Part of a small language model's weights.
Architecture: RMSNorm before each block, rotary positions, biases on query, key and value.
Training: a variant of Adam for these matrices, 440M tokens.
Each number is 128 + 24 x the weight over its row's rms, rounded and kept within 0 to 255. Layers, rows and columns count from 0. Numbers have three digits each. The size before them is the row's rms in percent of the matrix's.

# layer 5 MLP gate, 512x192, rms 0.0867, rows 233-261, columns 0-95
107:105153105091112101146093142145121106139131138145143143101130089144107106125128108077107084111129124167144144160081116102134135129119123137064097129119120090111123123136122108177122140120125106136094066131146115175108073188102095160118097146119132088142131082099147117129167123148174101101
092:148120136137109178156133114148081140178102107139122156087108097121126132123074178135110119118105135103141155149095128150121149133141136099139094140156119078133090095125102116110114120095159124099148155145174182133112119185118167151107097181153147122136155140089163131136155067113126162096
085:138164138152111134110102123133093146166148093099139122081128123144128141149130157071139129088142124156156140153153116100124121127127127135152164162099102142119121134108082106124151139159119157101142133129111109114169125112107180110148108170127130129152112090109170090110135156069174154088
092:114114159096151106140166140119178099134133128129083087194139116098131137124090121155121137166129124135106179138123121173126087193147110124165109126148127134150161159120105151094067115142139105132121108111128119193136116144096104108099136116162121120097106157101151129124174104155119126142
099:127134145144137129101128149125111097105169147127117110123108131165129163106133131106123131128098139169124158142131118136108133127170044133100117156109143129116084089111072127150103156119122153145116106103126107121137130118095150123169108119133143144136104114133123106087146113106184100142
103:129142115122136072130142054166152124167146088072119135097110166097132136119128178133130114125148160132148120159135137139159138135143113160102135145121126088145110092116146133124095115135181131119097135132136146129104134139103122132122156111160122106142124084145174125133099118116155111138
110:126115172140175126131161118087175156152124141102129116128115138147086102147142126146143113154166104170127124148134087129136130126122112167114122137146086121115117076166140108142080140124122100103132148141160125119126130119126137164092090147133127092111126120116141131113143109089158120143
106:119113130111117163089121116150137106157140140138133177112164143148126135110118089130095119104131127163138122160148133092095153137164085136105076126154132130134112116126134168132103162145124096124143086176173121156097116101138131151140097143099083154147132113140109116062145104130102144155
099:116139175141116143077158108161095160125122093097090134104138133105151113128078105145151136095141126147123155142134098120105105118118104156174121109142136155118109088119132142124137115135131126183166109152138159163130109087083154127143127165136135134143133142120168113108147104087133134075
108:134164105124151174061127139085146132147112121109107130123121121081127144147135112082109129087156127145131112098151084121113129134107148121124162151095065103156140122123100127136111136098154136137170104093119176132105129106104134167108103111137136136092118160099173147087144107096133153161
104:118203187129084118092134122119120099124098131136126121140104171164125109082124127068095123081124154106102132096156145122148122132111081133131163145123133137132113116091125129111134112087103112089143070071126134139115131111145148129115100147135081112105133139124102096136102126105129158106
093:134147141106149128142115148128120161099121157148142147142181135177130106094136093111121125121144147130150125169162082114134132110140151118094102147096096140116148119129130146108136128158144119088109116099137136145117149147126135068145110145136142128115097089141138137126147111123169139104
130:143158129124156108124151148119133111156115101111097131091104086125083145123118093104110151134126162171102142173115127171109173120118128134121164132145120126138134104117129120174109140137122150114128127166152205132106121130137113092111124144150116116152145127097140093119081095112156091110
102:106081135136150145113120160109135106123114116100116117133117132147107134141117129145148126145215137148152137125148126149145144161183100118099152132091091106147081125135123159146106164118145143103100084110153144124177172120128087175105123134161111092094111147145124143120141130106066096149
100:103082155127118165119149132127128147138151104113136178099095143121134131096124135110130147122103179137108167129086134136111131131117107128176114161137144063124123117130101152114080130127117133164143108142142106130131118143134156136114088140141146143132115121143150085110171136116137159130
081:110141133094122161090149155138132128122112153125104131127072089147118158156148092101133139131155132189111146178095117098128095105125160163087109144130146103112120123108113135119107092123141111072095137144152139147138145114155118170177102119134124118092109143105152112125147112116113141100
101:120095099131116110104146098111127110106118131131127143128149128168104128133096089155089124171149133115100143134095108151094098135164130145095090117086145129145126127171089136144128132162145161143125079087119153147139181125173163129143092139097120097115140131146116172125092136130142162121
091:130134159162071112149135125090118155124147124127102124150123130159119139120103144093156134157149127115127155137115103166160130135130100114093144122163128099150129117119129112156131126137107077164150151087155147149144160128133149119148112165134105072141122125152148126121137132094132105098
100:124181139106084186143175102117127119118082153105133169157167138149150142120104117095119130119132189131127142122108134120115113118143109155101091119075119136121154105146126166145115095116132170112138136120101121140162154122121152106141115101117088126095110114168120117097143105120129177105
107:108151148188118110098150117135101153169159140113109145110081153154152185128126120115136092075131157130103161163106107137125125110148132143135118118137150114089120113127102128126085124131128099085108152103126156132122184163134122086112104147157129118149116124133092112124136096091111126126
095:146083105135158101102146140145125109110102146130092154110075126100129207117160095140141174126111128147110123142121120151149135129162154148119164105104157135196130059112108129179132137135153107126138116143130133141124134148140096129119147140134139126133127143130111131115124110115166123135
082:148128130130150110119185149123151149149128162131115144142119054135116145166134140132152149120114155183130164128167109110102137118170137113120144151143146096096129117126120091134115126152160095107128115083136139147157153147148141180165124129139117098136121150092145119117134118124134152104
090:149147147105138113088120117138091133143095113094164119134163134208112126136149098120174180105098164119144118128141166141138168123109141109090165113089106107096153110123156103150087140116143135129122154126192150144147133100166100129143135119110152070117151139117128126115159117139170094086
098:138162107098123113133132134096139084112119097160111194142140074128167128124143167125137135158109103159118147153149077137164155121167113131089093156093107103099139138138121141144104155105113131120147191144207180095112138105111089113131131110125091124108131126153126138125145142097135108128
091:170113148158109115131164143126088131133124136148167138139098133107140152100131124097159106129146100155149137108103138089143097104136091098182159132118135134122137120119142195145101125099153129124159108076141137140115188083107167132166112108171129128157122117100095156070123121113192102132
098:095134188128098116113115117176085124135088096128110145137097172146104107111116127099156160095155110140106115140128118150131126143117104143112118145099155110155166130176145111187153132132142127128169114123120144127138120103156144109159160160137123138151106089143131144141159118113111130091
099:126165116097112113092126106141150121104136178090131135088177133120149138107161099133173117125168167182115120136123113148136146120182145106090148117126094137177171112117114120184144151114096144145139145098145129150132152095117128139126114139135105137129113140142131140082111092097122140126
094:140195162145162150130159119161134151099116164139143139139151147135101152106145103094117113102150131147142125118094095117099157166118151151101097144109139075103170112149151102115111106140159154144104125098126107171145131111104145114092126144152138162127160167147156177110156157130154133110
106:147126163110106164098179138108111155141091132139133120135089093160115128144097151119076125117117129154135166143115151122121124124112123134118165104100106119146087143099105097103082154096108115075116096087154127135096172134157167141131149124119145130094144128134103118143157114109130158118